{
  "n_layer": 8,
  "d_model": 128,
  "n_head": 3,
  "n_kv_head": 3,
  "head_dim": 32,
  "d_mlp": 512,
  "vocab_size": 1024,
  "activation": "tanh_gelu",
  "norm": "layernorm",
  "norm_place": "pre",
  "norm_eps": 1e-05,
  "positions": "learned",
  "qk_norm": false,
  "attn_scale": 0.177,
  "bias": "all",
  "tie_embeddings": true,
  "parallel_block": false,
  "extras": ["capped logits"],
  "init": "normal",
  "init_std_qkv": 0.0153,
  "init_std_o": 0.0153,
  "init_std_up": 0.0153,
  "init_std_down": 0.0153,
  "optimizer": "soap_variant",
  "lr": 0.00527,
  "lr_mult_o": 1.16,
  "lr_mult_up": 0.821,
  "beta1": 0.95,
  "beta2": 0.95,
  "lr_head": 0.0137,
  "grad_clip": 2.0,
  "warmup_steps": 200,
  "schedule": "wsd",
  "decay_fraction": 1.0,
  "decay_shape": "pow",
  "final_lr_fraction": 0.1,
  "batch_tokens": 65536,
  "seq_len": 512,
  "doc_mask": true,
  "train_tokens": 157300000,
  "steps": 2401,
  "dataset": "wikipedia_en"
}
Each number is 500 + 25 x the weight over the matrix's rms, rounded and kept within 0 to 999. Layers, rows and columns count from 0. Numbers have three digits each.

# layer 2 attention value, 96x128, rms 0.109, rows 11-95, columns 0-127
502508540481525555498447475535506438489428440505509461504521507548524499481491573514469510517491536480488494489524471566484500390537492498511476438417565513505563430536487529545521456516486473487469504494482493473529503496446497465461530460544474436510474529509480447489581527524498490571484476526466554497494434467517532519503512514483487477533494535582545489539482493490542516453498
517538524478519547520528522527508493533502489527459514518485476509507502514464458506507537492551535451482486505480494467463490447497512497493512522442536488496481449492473568537484421572545506465507498464528506500484491502519489514475481470479539451529517499513529479485452506590549484513553547538451485544471504509475491486456543543510492485454488559514450447516520484500497494444493
473519463442506522499502510484527484559498569458458512446544542516454484483510520527494487480468462450510465493446497468505441424477455506481482487497499504505496507485427467511524520495487491522465502524535538500521505516526503488527498500501415497472525490475470487520495525502521462522562568491441562449514481519515486522507535488494516503487552484466473564529476528540466511539513
521482528469498559505508471469533466561474515508507525575466472514488529546456527482490487546544477514501517513479475521515559518483500488569510501457486512433476492460462488472498538501445527438460481464487485481548545474533501465474509524498470532503472524506502456490530548536431498503502450442495468521472488480526481510442454503492460466492489523534464461571475502459520555478516
507554526536461479428482498479523495477517535499522498530469459505526514524499496540500494505475533500478474470509558464433540538500485476496497526483528514471540492543478496494504516482528453517497483515538539469490526474494502487505500496544454504496462525529511483518481467510480450455504446478502502529482528536571520550478483513479488548532507490511552489504493501476528520468536
439489523481487508502457475508487493522475548510481544455526530479517516517497467440533518523524503500504460580462493527486513532564493481533496469454561454556431538452475498493463527491549491533530485488510478477503472498485501532477531458407504511548473519483545491490439540500512506480530482527552481477520472531493466482492498425501582505469488494490472556562516524501478519530509
509467485514424485492483460486518529522485540482498470506493552480448513496462487435538506571506435519511519511475566489543560488445486540466498461498528475512473488512436521469493488481475460529461508527553533481532560515482520509486439471571521471425518488507483380529473542466494477453497473501545495499487438464503501492502479561509497484544513539493551453492463576528463440566507
489450505542499469517492498507516471481470444502474469469535455523514552471519472506523503530502474499457486477511489475470456498538539489414477483554492488496492481452508469465529486512525497542539488546500517511534462480466500487518441547499461492555495520485473520533455487504441476456521494529482481452435462551486510498542540504544518513533493491555513542468485469532456487481507
511540487511498517526508523489478481525520547504486492547458498491498559516504483482471493473492502506493497480485489507523518593527448486472526462453489497527459465489533483533505505530428508487511494536481525528423430544474517470534544524534503502565538526535513488506429534473528480533456519545549508464571489529448467472474450520517538498547498495450493506482481466479488547469548
523492551531486530529540491568507495499541475498435486519511507514504480515513513450452473549525466482536524500480462504541515502524491497418426510526496519491452449533455498503491557536520525489503538480494526477460505494511484512459489534505516445508470489477482522474524490496525459556439563478465501544480490533537475473553536501484524532542507520466478493457468476516540560489547
522579555495507493487491512519445520508503566475514517529461494518515452489488550493506498544498479483522592519464598460489484578488512500483500515476515491499494501506566485485540501455475470544494592523518516481439448494482462502548507553466479483471456469525531532510476541559459498512497477521514502510465477506498489485450458587543466513500491518485538493547536463499511541490515
494510503491483521496513465515451498548446512485496450491526554538540515492456499473550507530547557501533499468483420504553486537483511524455468468489500505552510525434445549482537516520473502501555534459471492528527504497499490514455473438531466529516539491454547518494493505512516409514495533472494505545407545453498499487530496489511486540461503481451473515479458503503533509475495
528558472435460545509534526472524488512474540472508432467518542547544499426501443503504547500468477516536483498481458401525515459497488483539486510518474464512456563470536488507571489578434471469508468446425506509489493468477469516439508455474497532522513541468528483447500480492567484448463504492508542474543506445457543535501501514468472549497514485461484587450521493533511525493503
485446474506516472455501516501498521464495503482506370492505478504498509505581541467464445474503467506472497518546466477497482506495520482524556462544471503507509494468444457472524506553565537420542518488506509485474441480485481527500520446462460452529469502468595486451446475501459488497545480545536529521454482460417506524481466505473509490543471467488515514568522523539479537526549
499520498525448489507478453463526537448461464463420515481495473513510480447500448575461512517521496446512499514550531500514551488534554474549491481515476539450528517571574508459478502484524453486464442512492516487502522463511517511504468507520520499586504592536499535553522521490529553473520500504489488527535439453522498529483486484533523487538433517512453562497518484478485491479487
546452491490490505550537510468550514488472492533505501522483397496530513466440473490564518558524523489539486519468435485556503502507505556478462461525496470462511451507474511520520518512506454444466485500543500557432512536510515474521471548488457500478473504480459478511550435531453497434528507512528554513451514531575487456565577522482540503503543494509486530502558485486488462515504
521523568486515514511503516444487537509505511470506514469518428511541495499548456515488407475579540530482436497516491481448533478549497473514534500563496484465497497518448516512496484516510471453461460552484484463502551513507446505465426496501474508518539543435459479446381552538568518574470465487500555508462499494531518505456516461468494526554513498475554508451428524540493527549475
507472440522521451565510526479468484502475520547453539479512466481491549442481488509537488414513519517443506493486474493464512507558547490471485502547485495514468463481509519508450475487459509533484470464484543543549481509535510504495511544544501514494507519466507475459489508469571575488479515550515461502445534485484473442523458476522468491524512466517560516461519558492509443544486
503526496474533454525523544478518482480511535488470516529528515490489459521522490504466525456518459466517547522499449517568521516514530497493548550542466447504431514510558494451406565497463525499540483489555520513541502536538529480471472461496466530480498494542531539476481471519446541478535520481494548501476447499509528584517468519498494553483542445467458487504474490445510492489528
488519560464542492494467507499443525497527537491533598469461522509494587457496545466483463508463511503553488523415533543521493517509514493499471510463490491514499513552520481526495499474495498519529493550489471450515520502453501480470487502455558458539484550491458496552502487472531456503448454551504460526540512465519481425479486460527510499511513500530520556457505462483521488519463
498495561530479538530515523500520511451434473482472496542558516526523525491459466494504496507538438507534564466498569505537524522517513500446464507515525519485510514485513525484512549531498472460528543514506421525501485539508530526508480511515449479527521550448522527484505477502456535497503485538534492535465431463482526493511502536526538528562478491505536575417504474496465510511516
499518500483489518498518475494505509504475483515468506482534483518514519473494506521507477498505503487497468484517508501489487490509496497506516522485509489495506537488485516507508478489501542473510474498489504526539507486501509540473513530473513501501498484492518531494477493521481499506533480467489484508474511469523513505480545496484499490492496467505497535511525515515507521470495
474474507490518500468530516502492499494478485485501493479498501485506483502488493510496533499482482504496495490511515493441494484506509494493497516493492506491519512513503498510510495507477488534526534487498462495491482482488478492504514497471512465529509509501504504508488491494492499517480444483494517475497485529493494474517486530507507496495518520505524486513493485492452510531500
542485520475472459521491507506505509488537523509490504488509474538520478483485485508491521497510501509582484483511478497549506478503508494536499499498497519517488524470505497531508548515465507489467528514467531505511477554524510473510507512493498498502502532474540527496507524478470502516514519492488495511505433471486531508490476497492478519485467460535499522551497515522504466456463
487504506508508498501498511507483542489491495519496464511503477509501515479524521486510492504477503524504512516478509507531528515507529474513492472481515510485508499489509491503518462505541499517481469537505506497497508479496512512517449505521532494500527500508499510481508471527507514501519463499508522487513505534490488486508503483545528481499482494490505479473512451493488495512497
500476533497512500506501500487481502521504493540488488488481519553490513519501524487490505505523477499495490490502520500541496445505538511473508492522510503506509520490492494508510476512485509509506498497466523535488494499512507507542498501531514484513505515519503513527493500532523490499540507502493520513518473511470500543495503532525484494485473497486500481542498492549481491549536
465539478529494507488499497527505485508507472483497505509497515503486521495519475528512522512517497493471533492492478491500518539507483487487517482501468496523500493491507514475493497539468499495492506470512497489501482493494544492489512504478490492493487519489516498510484491493510500517496534485498524506509499476498490532479500489471522508511526503505498518476471496469486537498498
526481517482507480498493495477518491503493468505502500496466514507482522504482491488494491495510480492528507490503513540492483517497523516514457443508489498513487489489492516492526480489489476517501506487509499504500507530478510473526508486471507485508499489511480544530487513539464541486497515489487517495517466544485463485502505479508532505448532524504498483515495491512495481493484
493533504488501516516482492496529488477485515480504502512538496501504457499509543492476480511476506478505503476469497496478515461508498506500484481497482491505482484502505491508509498481518476477460522511502500551454466481502474493487499499500529514492479502499507480468458495508499487516498492528476503495509497481560511489520526500497477491506504486478486498503487528498511559518503
516513480463503516519517515474490485458516485499469466455524498501503488493500491473498480497477482515538478463493516537497505514501496473514522484482517483528473486505507513466508526507513502495476485528520534517476501538506497499514487479490503474459483509447465480492472480526493469495488493518534454465503497523514518492498477506501500506532472499503516497500499489495448481501471
512509517487489477517508492493512483525506472503498510505496517498475489521509521507469501512505484497502512470497475494498503485520475493497508488499472494484503494507488495508459504488508474492516485530486498468492465488513516507469502508463492531522476524481503476489480492485527526521480493498480500480462522491492496531469485506501485539475503476481485505494510494508518508498539
484500467502454498505493511500494503490503516480501496533517495516506476515483496523509525494493522486478504520499478501496499502537497483512487502504506477502514506522481520512480481507493493565497516491503505488515473507499488504483526503504495482511523519535496508492526500483484492514479486507482494512496475508477519496495502501512487509506537488518533513515485496515437476477499
486491499484491520508513520494539515539504508484508501511518491455519479516486498501501530488487496493502493542522535482487494505489508518485534530484528492450479511496516501536526514510502547522548485486520498485496490505519528484480504488486509481513537500499516480508523509488524499510494519493469503499501500499500486497501493493478486468523500556511471491483502485478491506493494
494521496495494505491504491512486536523516519486495517512480482485474520472523535483548521502485485495530473507497518532526534505516526503521518496485493513476528504470499487490508501481514488470480483524508492543479509501486486476516466527491515499499508485511482522491496520546533496532529493476486495516534497520506517497527506488516496517498489518501498466505506494524498533501484
498512485459515532536534479489505522512483513477518495501487520499475521498522472485507483521503494506502477504477503438485499497468527486514527474515522503527506534510492513504518501520511467489483530518514509498496518550510506540510481509521497502474499504487469487525493480534528500494486518462468502505527537492513512520480477514510515505528524523485506511518507525515470466522532
508477453494490510478475488507514569485485487489516505511495503494517487480512504518496520477482471502498485522476478491506481526500510489526492491519469521467497476508494504526533503520502515482476548486505470482481536507485482541504505503514484495506500501519510504487489504475535512521455488500481484471495473509488477486486497531479515449509497507511527492529507487523493537538515
502499510479472518481460457484502530509494516517524513510474507503498496483509503488477516506517524495491497503462481496497463500508523482524451496526469517468471478504506480495511476497495503497480522549496478473493511483496514479516505502520493488486492484480496476501519497479521517501510466500494517500472519523504492499485516473526493489460497513484561516514476490517499495563477
516472488502494492541504484521492500498493476503489489497509486507491494524471475485521528508485524491489477485451505519502499487507476509488502473442529482511487486508491516511486514506468509522508481491492482466492466537473511534520511488505516475493490525485509521488457482484463501530518484489505491466495499494495487510484497493517492504525510528515501495550527511488489485495502
514457529490477484490497516489474518479516504500503496484488476513532476498494543518523503505478531500493524510531483488523526499520480497495523524501499509529549519499462518505484500517516503488538496483462490478524475491519501495475517536472504500516485536505535515505510503513453506503516513498503513538503512519483516519509511509514505509509492464505483535519525522501492555467539
469454482508510553469506494482504506490481487505500497509477536485499524500505491505510503527494473526493492501518513507477465498497520515527483511497481506508523499502485503498491487498508510499518479452476462485500507478478481505498483540486489497484513506470510478514501489520477483512521491525488485514472482488456470506507488509516494468465509495485489490499508486489493504490500
499517497501478475510464496515472482486495505496515513502492480517500495493486515494469473484513512524487481497508506526509467509477483504509497484480473536471511495501489490478488520467471496515509509493529498523507486498487493475518517461531494481489477520476491531482493499487488480500522465483544500536523499505471520510476497516496478532498467480506510478510499501459492491521510
517488482478506485511520504471535501506510486489513488533500500502491546506487487531529501517494474517475507510539511507472517491484521499499474507516493493517515517511504528502486520513497458508497461503476476513501485490500514499485520537491466510489501484479510508496472475506508528506495522503497488530488520490501485491473517518496493484505511488496498531494486507505505505520522
510488506483538458493478473478519486506492523520517479501490497483508497552492502496500502477521510485502523479511493490514487492498481478514496506493492492505474496475520498499483472515485487498505491503492514484497506494515508504496511506541507501503465527500512470511520486490518512504485500476520503507520496512494511518486515479505514501498490450474494490529494508507523485486509
469490466491516501499496511500466477482489499480517510486502522475504531484496501520528467473467480471496527493503518502491507484532478493511488488503512484527504509503528502495513523505505499501497497480493510513466500474456474480480522488470516494525482534497500511465486523509489512488502492512519484487507474481534498488521510494492524490485515492504507512478502492463482504502511
508492508511493518506497497482497488478521502500474523500487489492466484490517516458476498482523485512492519474495496505520496515475499500500497495513487517490492497500506476483510479510499518492479520512490484504495494512523497518515484506493482476478530486512504496493520486502529528502483509470500506486500523496484498498479477477489492483507469499482488517450513514513525495491499
505458510499495499462505527512484518519468486483514493489483502532481525524517514555502509501490485539524484502504492475476506474487510544478522491500512481474511504497484464490486500481494514514545495516497484529491498501525478478514519519508500509533500523497506509518486518505513486501518489500515518540515497484488490505526491517502520506466480501483483482489510497501446513503498
520514493487490496507508515491515481498496530483504509523475526486521497482535510516505481503491507502485529509528516481545496529487493531491495512545479502524515471494509493439482501515534475489515475493485510496508492488460507492480498468517476510481470496496521501467491486511513527473512523515497499510520530493472507533487511490517474489487507490480506508475500525503518486454538
510495480498502522504472509507512506533487550484468508500479499492520487484531530500485505514463497501469486496514518490490506498465493499524482526492468491449520493496478479497528512493481481494521470478498475503475479486480514484497486473533528514501505529494514509461519531505494505474520501512476505527500510516470492460473549480491518498483510515457509493520522517518509555507489
483492467499498498470491529501492522492501535495515495507469507502479467481513502510504541492494483538530505501499553521529508525466495518501526489448505515501514497486464470487494478472474492527467479487539510498524511480516490491513487524506477498475465512498494523491504489545482483512557471523515514503522504468477500511505509494513506509486501490517521489477484478490493492486515
504479539510530480514507516498493486468503497514466514477543479519469518494511512506503494515534500509520494464498499525518516493490494501485485493478570513490495493487491522516560493474524512507508486507484520518500486505511508501524482522514498480521495499509510471509516489518504481516532498516487488469483495526537521492524516506499511491506504486490493461494499487523513531486507
520479492487509472542501496510508511482484479521501478539516471496497471502493509508501486489475518495496463498481514478516506477476526485522524494487485516488479500504428482484490498498487496501472521495496500518480498517496455485492487482514535480468514516512475517468490474496546513512520488490434481511544502511530534481478459505501522478504502487523526505480484503532483500539504
482497482486483512529501491500501506500489473499487507479518473476511492481482448505510516481497479516511515520471495518522472512530511502500514464493532495504499487487520506508528522493511528517482508484525503516473513525502503529495482502490512465471522503458486502474534506494494483501477474496500486491462479517497495508491492508497532503526518535536522495528530487511471519508451
530516528509508496512493488516514502501529473516516475484526524528492491513500520484480500468521492491486502509484488487526494496489515477500475490531527487518490517485544494490518481499539477483504535511479516484513497496520496523505523457476509489488502482489480482498476516485523501489502504496488476492478527497525490473489524505495515492494473492481505490508478482516519510499494
465483506505499449463481493487503492449502503486430495483536493476526480495510492497502549469454456471521503490523503502489492484514465462479484518477467523535490491484501510477491522499473509510522530486551513514526513503509489509488495510535496512487495490514500489501509499457507503483497505490483461490446483507489506489463504491486472494484513467507526476513507509492497510520491
483482519500516508491522499510495507478517504500473497500521507543516500516499460494502523512501497504508479469506507526541495490512486482469475492490515491519503534466539517486460476491513527531531498563505520512532481538485511495502484501536501487492484489489511496536522497489475497532461461480554485465472507462477504526507487524522479554467465511511500468469503510443482495502512
499500501508530487531455480498497476512512475504502508530498482505492533503490495480497508499516518494497489524543506479456513508471504501503509474510490485480514497527478466477510477501489517512494531514458508549499528432512506534476524505484470518509484494503518508504465508479500521527461517500536522503502511490511520486499497499516501498501506494525502545499488499551499532475488
490510493510538532464504517523539484513534518478499516502530520481528496521557501521507521477483488471507549482496496528472493526513483488507526548484524505533508456505538500500491513473494519494490519522527481514481510538498526514503503512536508456502490512468503463492527526504496471549463500551499475517492514516491477460522525527524503445534518539493516491506543531460512546489497
477525521515503509528521503481486500505492528522488504489524507498481520513479486484501492559520491514533495461488496526506489470491506489510494517505497492489509534480474488499501521477475475484506521511527517516478540513503477480523482486524518505493520494491488482516473499520485528494500470499501455538511486497483525521493490490505528551499490495490505497530499513497461496526507
521496537496497487475536487501514519502529519456511508480504506512491487513511467499470515525526513495523469512493492519533535498520468499491532510479503515484485498443498517495490483490481470515475503505508484516474492493470499515488490499489507507463499472536528505518511477536461468488500494470504506491507501502477499498507500492489503511492497538467517509478476517483498510485503
517522490519509539485484483497526504467500472497524514492530494505519485499507497510478471493516522521484468476507502477488486475452517519544512485507524493490530493506473527469526508509531518461495527480513500486482493533507493502502506483514485492475537492482488477505462488484520483528526499507523494505497524493513501527491512553493481465495485526485529495491545507509528484542500
477522461499537520493499483524480515549499525482491506504505527507494518466493493497490496528469502493522493509419471481453486533471505514501495514500474483476469470472516465517515509514511453529479496506495447529477521566494524516494542497513498483488464506455486452486496487507510487513472516488479528513509496509508494482456472520501505464515523532507509533487523514501503516527473
517526481513473500522494522493506505521505483451528472509502507459515475471510486514476501468525466464493550498483503497522501506497516501505513501499487501469498472496538510468530502494532474482460476498501471487458499508489498514499466457488518492528513500498495511495483455476497498498478505480463485507511497494520505493504514511508525475520439576494469482501486517467513540502471
489464508501508512491503501513509521502511487486495499490497499532526485496536454497487513503485509538492472505501513476497495506529501472555491496499538497478518558489474513513481521506529484554494473469503507518507505488456509511487496503501513463507496498479500502508513523518527489522484488501516519489504493526507481521481477521500532446477514493473512497500514497518467500519510
482492487480502499508509503534482485468505514482489509521487505532479462539507551522510455492516480486465508475499498520443512501481477515496525500506521477552506517510481522486478502510539494535507503484523528497506503511493466503492495497453522494499459488478481534472486535517496488522458484483532487493500505532509500494487464535488501509510529503508528503493523496521492535491491
496515515479516519507493461540487497491485494493531514492489499519484485524489512487482470476490498509525496482485496489502497468507479468502465509528477504524490508495510527493496495539502501523462490512507502512496482507499483502477503504486540502513512507521482521467521493491482506502474487495506538518505475529508510502492502522495504503516493495480530474528469458498499502509487
488482494526519494456507478515507516487535472543484490503485503544496497558509505526494526485508489468519502497480490533507521467514473500497525490475538504494520507513493483489482511488526501507479506504517471508490472516482546490510511525503495475489492445506497485522533463489495470489524524515498515496510503539487487520474476482491516529509542509479529490505554468504509464501492
513516527471495496482486481524544474503523477515486542463522506495537475496496493502502521482472482503454462511467503494495494508527474455513491507485466482503506482511494533523505531532495521484494508473507524487496513514517487517447516507515498499462506495512514508526483481455505470473476477519461481469480525464547466487477510490484508516506495503489510514494518539487517525525503
503509498481520484493484461519489512503544517499491506494482504501446529474489516488461473496507495526496521469497536482485490497461503527525514516472452511495532482512470493489491484479457493497517495493519503508479502487527488494510509489504484489504496503497492498520459498495519505497510520464486495550501476494443499500484512506515467500468471491502534499526459490557527483530495
499514526498516491530531521523496511498547521515478500492483507528471535532489494484506506530520476509514507540467484510516513508507550489503496488512490468527494490458537498485500518482437457494464539525484523497503515547497519468525514477482516486498478482496489508553491487505486518515540528496502540508532488531509508513476495479536518535526506524527492469510497485509505484500536
462511458519521494508519477532471487539487512487512487459488523527472494522473491490500473503512497516507509485486503512532512502496490509496505501471528502483490489471522500500509483485511498515485496506488519501525512470483494497540494511476509486541480493489487490525509494483440505498515500498508522514504492502487506491520502494487498548471490492482491503502480479498497477451452
550517474520489535506486520517524508518502469497436512489538511502505502504492525496466496506474514498475523490480493481529504510496440484471503504555478509523501489506509510478485508523496533479547504490491496509524507538530551518491496489543484517493509517510509512490468509463507471493514511517494515508536514469505515522507481473475497551533492494481500520468485537497528521509474
516565512513507491494489504486492458460506502496478505480536514502502471539508527526527518500481491456500518449554533514499475509540497479484498523522479468525468493540551516459462517511463531507516515461486534467526515470526493495453506475483488485487509479539534506539495508479531515498523515474516480481500494474502524494448498486491486514505467460459498489470498460494522472513508
503540527515470497482522463508531503524507517467487502532498461512501489507482463517479520538515434468500496530503529485480479475469573471479514524497458487506478516514465482455508499471477487493472534517536455510498517498517522492464458515531506521487493475503462505531499466498496494480485495439456521520523484469541522498493480483508527530499489559501475525479477447474466517547506
551486466475504509470487501516509516501522509495486482470491501493497480509510512514455527509474535494480511514540513493505483520503471533513512543505481518484485480515517483524517472501508533522507496502472505505499504531483506503514511506490540481525507498504550496502519505500491494472518515492484506503516521507493528513512498471524496505502509482487485516485491535519504545460522
489444498489541477521489513502487508489491487526495528481526499511462504508492506490491497488513511481493495512475523509484478495506498486475496498493541517501495527496479525535526493524501520542475503446488539498489485476514498515513489483498518456530500516532486502516498515486488527485475485514471488469514443509535520512494503506513514515500504512502506505544512525506490514502508
489519513490534516481487500499471526476528509513479508516475453512496505498497526502485500523507509510496483467509508509479478494483491498458508486476478506485502459459493492496449474494482501490478478520494506519484549499491492507492519509481515497515466482503506493539468534503478506510477510487529518492504505485480507500497475536522483510478492476483474467527494505508533493472514
493491554498517479499507481495482508516509487489531517539504492477504485538490485480494480468521497468503459535468481521497496485519512523497480484498501505487478509489528501505527508475483505493484542524487533469489475506480486501489514521456507490521502475548536500518527477490511526537485489465490492485499489493471508492500452534510485469485478517484479483491514515512502488504496
483472519508506516521470504543508497516504496478514502522480516519496469486501546493459537502520496466470495525469516509473483524501517521521512528495484491449511505503523521483558511478462551503540536537522499515509501477467474496516517520485501509525472487522510512553465466518513510512524517493471496513515482496526505486501504511489514511496527496529512505546491510503509582536479
527535522489463497480486498497504507539508524455482520508482494481533482456498518503492508505479514489480549507512494488530491531518476533492538510515516462517504498503528508508521564520541534493500455500528472506490460507512494518494516502508488540500483533470514501495516506478506464473497514493518507512481513480535532519500561463505512471467462501477465481474495509491513538457494
492501493514479483519532525501492523475517498534480499529498533481500504517514487514463469516522498491489485499496529507516484537496526487514486521515500506514510518511502511468533477511512499524513504458489504517511514491503481467520500485487531472494491475517463519482539514438531523515487515497512488492494527531482504531453454488504501537502525514488531492507462491511507491541503
514526507495506524520476518485500468511540462464510492520493510513516552496542497490500508488497477520480512489516529496517524553488494481488508488508499503498493513516488504482524518534523503497497463520504509513537512517507508527510503505524481523539515526480513496528464501472487439530506502498501476473503500483505486509494448488440470504505508482511498506491485504482500499515524
510514538484535467438514497492511498507505529486532489515510508486517495501476476467492500495552466531556512473503504519495497512487462515508512520497499493475479498474464463523464503480471485494525505528518528512525488545500507503508509530476500513471478481482489503505519503529505505520513494485493525504474521490428501487510477512554522506484510469492494498512470490477507488451486
470507515522502490502493481485508539488502489547501527476531498493523516468484508488465497495492520530508508489524491472496471490482551477544481509482504507503507523512501502516531537491488515505512516501471501522466492496464492523501500514495500485474504528497506500478519470485521492494517494499535490500475511526495490500464497529526487513477503453489527482544523489557514514517518
470467519483518474516489497508498516505479491519494524444532512512465504499519498493504487496475495496513500494488522519535481503512478496519498499487526480493482468470530478520504509489494502523498509539488519519482505523488506490504507532504503465489496514479494455538524540505482496516496506524496521490511465494482511463509508514507530481514481515508505469483523495496504512505470
519527525525531536471514513481498511496492486513486509488498509490496531482478479483516507503490483511505515473479500475514476498490497499489489512542511469503473491482508503487536515507486503487512501479488483512517490525506524517493494467486475460479481509492497511493495505476506483498511528515530463496485492471494500499496519492510491500508500515494512506499475483490508495523517